python train.py --n_layer=21 --head_dim=32 --bias="none" --optimizer="muon_variant" --schedule="wsd"
Each number is 500 + 40 x the weight over its row's rms, rounded and kept within 0 to 999. Layers, rows and columns count from 0. Numbers have three digits each. The size before them is the row's rms in percent of the matrix's.

# layer 14 attention query, 64x96, rms 0.0831, rows 0-31, columns 0-95
080:435501492457492521511499526437465469508569496509532519489485426502544482434523490504536447481438503503452490505489499497455532551522536437507503432519513516490522520502516444467521368493509504561471541516490525511473458569436502545416560508417420482477422557451481541491490541556532440514
076:512536422498493516527561457492412458532535465488566455497513451475508496477505488500464480526492459516435507429489551359483525573445513464511483456534419537448524485539469527469527404549425537514525464466533529511551450531492500522548523511496434450560497501473518496487534458485511522497
076:469470466513488471501492467579483551514470523560449499480471486477473513433505532462507572484534405504483493381486550519600483577529536495523513466512454473497580476493425517493472442535473473489499503449525546461479504545428558502467473539481505421520490522489457411436493489487461494490
077:463573507578553515491558508456520472391459450483582479444528484492527503565529519509461463514453541441471502564501459460436450485415500485567506486529525495470501477503507540484548439539492545476452478559518529561523482483520480467489574510488432533478562549482452533523483513464565480465
090:531417525453481580468470502499516515516523521527513485494484538494487534569538510457499449576441509517546519492495442499561537484503482525478489533430457561469460443450564568450473569449466464597513459539436467452485571457498475544526482482503542524447427472526496498511506506506498411548
119:460481456467522541505443517508609553522489520542505481406512433528464543479569482431494426482474550498477496466564556506495478490484480530498509499492563475510431587510547536453482517544520509463401475553499510536547487486533433494500531516558534557477536518562476490509457503556559445484
109:436453479543488434465542508561525517533472506484486489402443455492502514444446492481487507463502441512497537449500601527545523534449539517553479519558512560477575467461484495496499540488470500432496477435530551486456479564432527463491489551495452504484566498519496496486553404465574527459
115:465524412468490578454532540494536492463532475504453463439487471505510528574577479453481456550539492501487536487508461438503469450511497507511475598538482506483456488487548569446530487513566503493443506557480483539545472491526426408512535449507467590442472453578478532513504516478550513501
104:486484489589491522526423524492424488446539490499484477479469526464493508469537438439547578456586546537578515507489554530509569485567410462500460496478506456482535547506503522504507477438486553543461504547514512542480480470543405475546516487495544514510434529431523541507525558532474495554
104:517558442529456557420501511511549538508538477513474499428527489492470503507486490452469447559493498549548526468460548443471501449455538526462519490475454529464506520477528506495470417522499539525507439462469463491479519457516472425558520422552488569441445405491505452454440533552586476512
104:508474510548488500491512542459496516567488557545441479496398555492450515493528498441489472511544480527483488442495535519486421582462497466512540512554511452498491404521505575504522481444474598504432486466444477541582508542513513485438515486557481408517556513557444504516465502515519504472
098:432575565543513478495582498478495506420458408496520524438534481486462475528535506492523499491435535513448507523481464466428469497481499467476505385554490460591473547524505532471502536456500517458540454514477535438522495544453487524538523539486427498428550485521563428497536520526505514518
099:525435519516525519473538448510540512526479533504458531530539568484531482527504507418443529488591455461513433508526503486587508510457551556543518552621484560487554543565483535508495523503542515389490464503544536461471451516487496452476493555455495486502430463517509507497475483490456422502
104:394475450551470543462547544461539536509490414470455425472460511513504513563541495445438466486499472463497527484480492525471510520431601491531471542551494533404503426478497550463485511487478453537496520492518491477522403465475450482547483451539506464434518465557471541520512448475477510508
113:503494503506470521533522482470494509528516470548498495552516524536477473522480543415573526422475523493472493469455451586529522503487474464526500530455620480422466502531474598489447520530501506454567387469534531488519499492501475478407465495536511521510513537515521592550520509533566467466
106:487545502466535473503485483494440570578491442436575506471426487518570501506456499517499465460555497527427524443511531525474509447550499486508462526521478502481447506453541570455534403555559490517464412450484528494527493443531514535487438484528480491519496478543548608546476517447493494525
079:504541461472437531548570521540427470557507570468488584507545553447511522486553506473561522493452582515438503558584496487458526522549479476518426485502508504470538535478518482496487576495557470467502503486488580447550407555522515520526515447469441489516477513492497543522467542513525564509
079:484622526574524532535460531459516512519492447529508572531446538523610497533521529500483504529408495500532533541546514517468482459470485494480523519478544516538458415451498552486556524426475526470523504523470564517485565484446502498479495533501434522493497492482400459491514464485590509540
070:509529462545541554505542465485515494430529437451604451457530464483523481535537570527563455500455503491467527506491467372472460517450460489546520468472498511490536493508509534429499444471475457517453474525505537515508467442446514530517531567475429494534494536508429453493567436450536514470
089:539472527486484562492484538409504457577533528526466446538494522536485479529541484479469503549443537498532474549522501530447481469529512466474485519477526503518404537445526520527519539502549555509479516569448494532572525444513421482485522458536615544478468505498476495495439613548431499507
108:464514498440551449548466476562515623478426550503542484441568517477517569432503471537473427425463539507473486487527539519561528459530482506483544503430498430521498552550471486434485545546533438519484488461519512471460493513475569542485466529477510479516544508487537540526485500491501408507
087:517527518517546484480515467582457513484550561516512606543545480496491464505474519585550497453538511453528469496556540498426531490512494494494470499488582495544470538520500446506447631487568413537462477517480541405495530493516486523517434514516510474527547529524561452540505537476484474493
109:503472469484497590429561459466524498532529453509524458486474480519534506576608512471503540545502495393483474479556518516463490529542500469468500536495547536455507590492529542428515506533565474508454493523491504542501485450536443465512542488503513489447492492569427425497438560497508436453
100:554503534494580484484492488482485545453511478526533544476512483498499498543516468534487394513431586492537503569555498473412461469490483471466514487470558495532381508425559477530509591451531504497456531521440504472488583526527548539464480514535506543452506447547489484559522538471514500525
101:492538472574489557470502482529516527519473508521504492516536536525491601521488538459513535562515469546454456406466509462512456486515552545571442474484496458497510459481413478458575508511479479479477516509543590562547554479522500407531475486452501579468516450569547452507461513483516539451
120:485567537375500547596502474480459480423500566440532471549544459512524479531528544519564493553526498482505485552442471402487457490511459520504506486455461521535491480503517498491550514497483517502512452528491490527462587471471451524519495511467504490532397550435542446505460528454551490457
095:497575510482516600464506542423466496500542498509472420471435503479521510500526528497444519547514466461423531500468421536443410437521508513560501482475475563488448543539568553505524527493547504495537487534533462516472478478570468484506523494505488507532519578527473552441471432451505418484
094:458479497559463485478485468526479509483472500450488488520556480524470556426463515483490476404457443504500456483468443420454516477475551462515524481539515449501517484513533441502508548443520411575546567453495540491489461551511472430478499496524558455522518456504529432511396553532508549427
100:549472494486508459456477509419477455545529510548486427482531481522514504515498526521531496568438455570506479438520507526500569522418516432431420414498461566528538561485528515454503538491536433579552458472434500458496516488464492539450466486498518559533415511545500516462484517514471477504
096:498475515584515533478513445529522552465436471488581553487485533505493510448527496540474493537530497528498494486476527514466475474526545498576531533562537576417550520487510572455547474492466491471503500507525563562442483548533524446442556471531449559447510518531476518396518465404487467464
087:531531461509467515514513516485534490467469479533431511489526541455520546517482468507529465486450473469519514552543431479493513527491484504469556546460573532545559431462552482466628471453595501473504522493450507511476540451483456512535557462556451539543454433535480516556561430513490568546
112:493502569435543477469544517456531505458551515514542575542505554552457473478448506500533418537538472502523502570518446495485509544469544566464430469451512471538470486490559441528555534482462507516554524557559483482481486576532532507473538538483526451539400462475537494542514587490519545474
# layer 14 attention key, 64x96, rms 0.0908, rows 0-31, columns 0-95
074:453499519472528469474542441503528547554488469501536520538510464501503513504448450501524533528550495562491517480547506483601420499537382486590539550536492492524477559540500555543484482501494463453510433438517466555529542471574523493513485520545462536550542568496515434472460437549528487537
070:513483493484506471476549471469491486503488519513471493446503465449450553476480463457527521452484472515478508449453563498578483482631553454521509512542403461482474556561456568452520549452501417524538481511554503536525518566510458472554499569521575466532484488555538493494514528427542492486
099:559464472477482463455556470455526507480514436488559553427529422547512475514521531485518521483502508514437445506545411481472486439494518494503518545512514462455524570505445472556565502561497523450563557464610536584539426533551466476533517495528495536480541464493462513511465513478521521455
092:452525510499534480503487530524413500513495497479493549491506534467496501440494420583570522553501562430550512511485451498533515488574468486488488449472430522477538432536493493452451502475543539567423508482421511450444523459464541532477475464392483439484471561490554501551507520500463474532
090:560476515489494537579420563415427504543539543440557528484494537523526459488503489515549501426526505503554533532530457384513501397494493466467482512473533534494505551513540486492478504473533470576492522524543471537481503364522550502493534549523516481529463509526480548514526508510541510516
091:479550474517560528527481476423408523423486506542503498550473473473497548528530441513529568532437566490504555527496468506517477489498428483405458496473471460529483467507555511485429466501514500545479494547392470462396541538500515497473518516482514468494464455455543538555498498516488413525
097:540501504484536469502468535486483498465483514450473552473433472459566476509553432493503525544468584527534542460500444451488475504535526468511569544443487517469487540552574601477485435470489422522479488551476437405439562482433535519478488480535499581483503518460493546514473547507461473515
139:474488455491548451492486588533466466477542486458486501485451499458503513539528457512495468548498526514533569529496541470498486470564507506485528535498512571494471456446625545443453505454549476536378462539450454434456537465479536501503491466498495487463418540453515533496521548518484489593
110:472449562480488513514503414533545502460471516477565482529549458465531493454485504554509434472483499470472482469511503622514553473503503532578477564545557498519470461563483452508562513558472508523502419430506466520447508585470571548550517505482485565489489540521510458527483489556484432491
095:468480537498457449466514467561513507539469465477474509457481543513516478435460492552479527553500572480510512481515533493491487523531552481488558531460497496543554457548452388482469522505464443505524524461466486404468497559545493555497453543488484448523581576492515468596530591531440467488
098:494535527539558570562535494450508536438498472489494482478513501499513540535540552504546507569534502465480576492534487540424442494488403457509470493530515482500465494478540552473443503544465462488543419485520502494449487487545524507481421544483473565447484520420436453498463520434497411570
101:492392447535524563563555502414439501481512450595468458469437465491505490505485472464477526427596515603512480503504447511537461535480512446463490530530486562498459518491483540528466438479504529522523498506523500505526446528517469506451530468419522475528472495490554555479563435497499492513
090:504489525475453555559560450467484491492457535417514431493501458496522491460473462541463483502506507510537521476455499440453454442468498421437477604380493498489562446520484527516474498459456499468504501498426443438590560487459539465512494485500456488437497536490501438504513440515490505504
130:477576579562539449454494461551489545520497499535504507403481495448480492483493587545512426497463521539481495487450439508443431539547525506503557527491509425475549491499470481508431498542509501507558518412497481444445471553416493506470477529448491487484574541502499555551494454465513487507
108:409519566440461520486486505473545499470531473521559567499519448530516519533583458512495477540521481468519568588571548473477490410497496515540464529510471479569462481489520442508472475464552551516494567510486513507532497519509521529534481501402470542455528500522529479518569523519426437585
098:565518545433481507475548493483505451462476453497510466473523485591478523578488624484461453499470472464493518504530507500476465497543577506457495442485465505533520512480516475538498545541560393504551566395538500576527481503538522491507439467516463489515479599460495523547487497508502482481
073:565434540542531428486428470440558546502443507484508468474508505534554486491517504491506442540447477556566499398497481442513479462500531528453556603498521523498535510555484518564557449566474480525509541469521523564450555470496435478477519496558494555496491565516511483497511488449509467440
078:421503532507529558517546541536466522542445534473532486594472589469506550442432479521523502527543512490510482431448529542497537545490493516455521462472427492532516459543518513471454505467509497538503549474398490434461526570503542542519414553489494449451424500482544485478537470465474492536
079:513508478483497492481520474518410471554461522513556533499553494453473553472476382530481459475455556488480463449520512550515482488530469538496457519516458455476521455543444541440412565514505480551466507489443510517456516543433594512486483500498551447527564584470550521578471473495520542503
091:464521468482512524562423540488467480487491498493554519543441551448478542523518451526490470493474536453546531515524463480500487510490462496494480430445525493540518475483578516450459482466544546563449457552412489409443586451473547535450561509499517530515495495484545528585515525508478448595
113:578470435533455519477496501478529479510512480543496464482507502550505488516508513409485526441476475546484434453465466492500481530479466481540559546505526484494494591454512531571523447473478504410561484532589522559573503493539455479438526452572526564516539492502437587498473471493502544443
117:501519493440436528525502460414530487519502533505531544500487522586504473464486526400469531422557464485461459476474491551518451539440544528546492518506510479471504573541454501522505449528477520486560433526577533518517420466516470476506528518539537523529512428563457498449495431506515555414
123:460524463523539493467462522539469539472444479450493552498461539418478566510549437529461430568477512524530584516509499452467486492518511522429491450448455513501508455490518484411496505459551496543469508474450485448517587496478497575542470549444460484499459520454564464589469452493486510547
105:501512563488492484466535456464480558465489438541503554495514424512446568468528549504535529459480546511483452500524451584487475496434554498534489495474528434467481505599445514522477513540490468465553554495449512509569524553486507533439472450491521566563595521531538472436466450448496523516
107:450525494523524449552549447539439547550468494479527519517517516515464488504463515528554509499474550522513525489499497529534458495539495472436477371520492552529557472550453545536418519494468540521491449483432474467485511475382523522542501549479506468530504536488506547569503513505453391575
118:490471469538510458521505475480500521575452501508512514516535536517492454462489505483427563557542420563471442519454604582530514502468529540505508471497543476539579510492398487560505552486462519514494539506542538489525430557469588492507548513512470542516509493561521433434531436486488490469
093:497498583511537446423530465552528513529501485540468535494573482465506567499493533567555542482524463502579527465434500558465527503538489447450509482527548532486528466466445469511504563519515525516540571474496503455470458452433570484527425474452459433469559527553494472484554456445455470514
096:456456373475546499413521511450498454453510514515429504548478492441455425557495425496426434509453485522477523488514469520499493469509428552501502531468526464486449578476540552451495484524546472498446487563488476484511510473539463545479516441489525503514550538488535580513508502446529467557
095:524498549466521450468530528539474448527539420514417461506447536506554436493428467445524444501520516500524444495519462528549540518485558538536545531535428450521478498527412481436504524468498530515484479491448463527577462498534501487524457513460453469460476521419456423490513515507498609515
100:458480491553545476472556504470456558503494590451544509434481437493518553507459488516567483514488482510565495507541438522563473481485447438494572479412492573571531438487521456510510518542504463545525486469516556468506531519423533448524499456542505452511511551512537600485486488473487566529
089:575465512531485435525433447527566601492473488433482486504483565487445483516505536490497453448471507505510494518501487548589487500490468507542566434487529494502557499454440578548501511500479529537585551543475506478536443541509492481482580536457481529513533504535573416507482499510538438466
107:419490410462466506520467499494451449504487517417443505516459542522541404461530524461432562482516519498494478520497544492515485501589462471476554553546540477508465543490501503481540471472552588471489527506553537538583434469528489422526485504490469510489505498520540524405431480511556501521
# layer 14 attention value, 64x96, rms 0.083, rows 0-1, columns 0-95
086:460557529563503486475509458456484506506504559534549466491469463479507542496481554461556506460511490518444521531504462509519489501492482525546521511482494429436490478555521549449506570547493470538454493542508511424436608504472480487622486481586422458460501438542471460547571489533514519471
092:561525506526522482519524485490455420499523520545525432557536418533480482522511506482536487563572475503428451412433542501511523434489599503516463531415465555490499488511559524491533536561496503494476470474452448485442444445482551486503450518484452552478489477531566490533525480539460510440
# layer 14 attention output (transposed), 64x96, rms 0.0712, rows 0-1, columns 0-95
088:503531439505476435506443534507491455606542539532448575501547457504370461517445490491441480473510556485564419515499474480548484484536519511512533522543499541511496579530398517555523511554497569488535467484482466481560520487526543514507520526508478424496485494539544510529520514508538447499
085:501494562545461468511494513553539479418508551508604529502526531499529457482508479489498496495404536465581433587498478512499428539548415478513540549513576487504587490440474442503529443452466535474528522530474534458526517472423543494551520523505518481468487496541475544460519528494543500533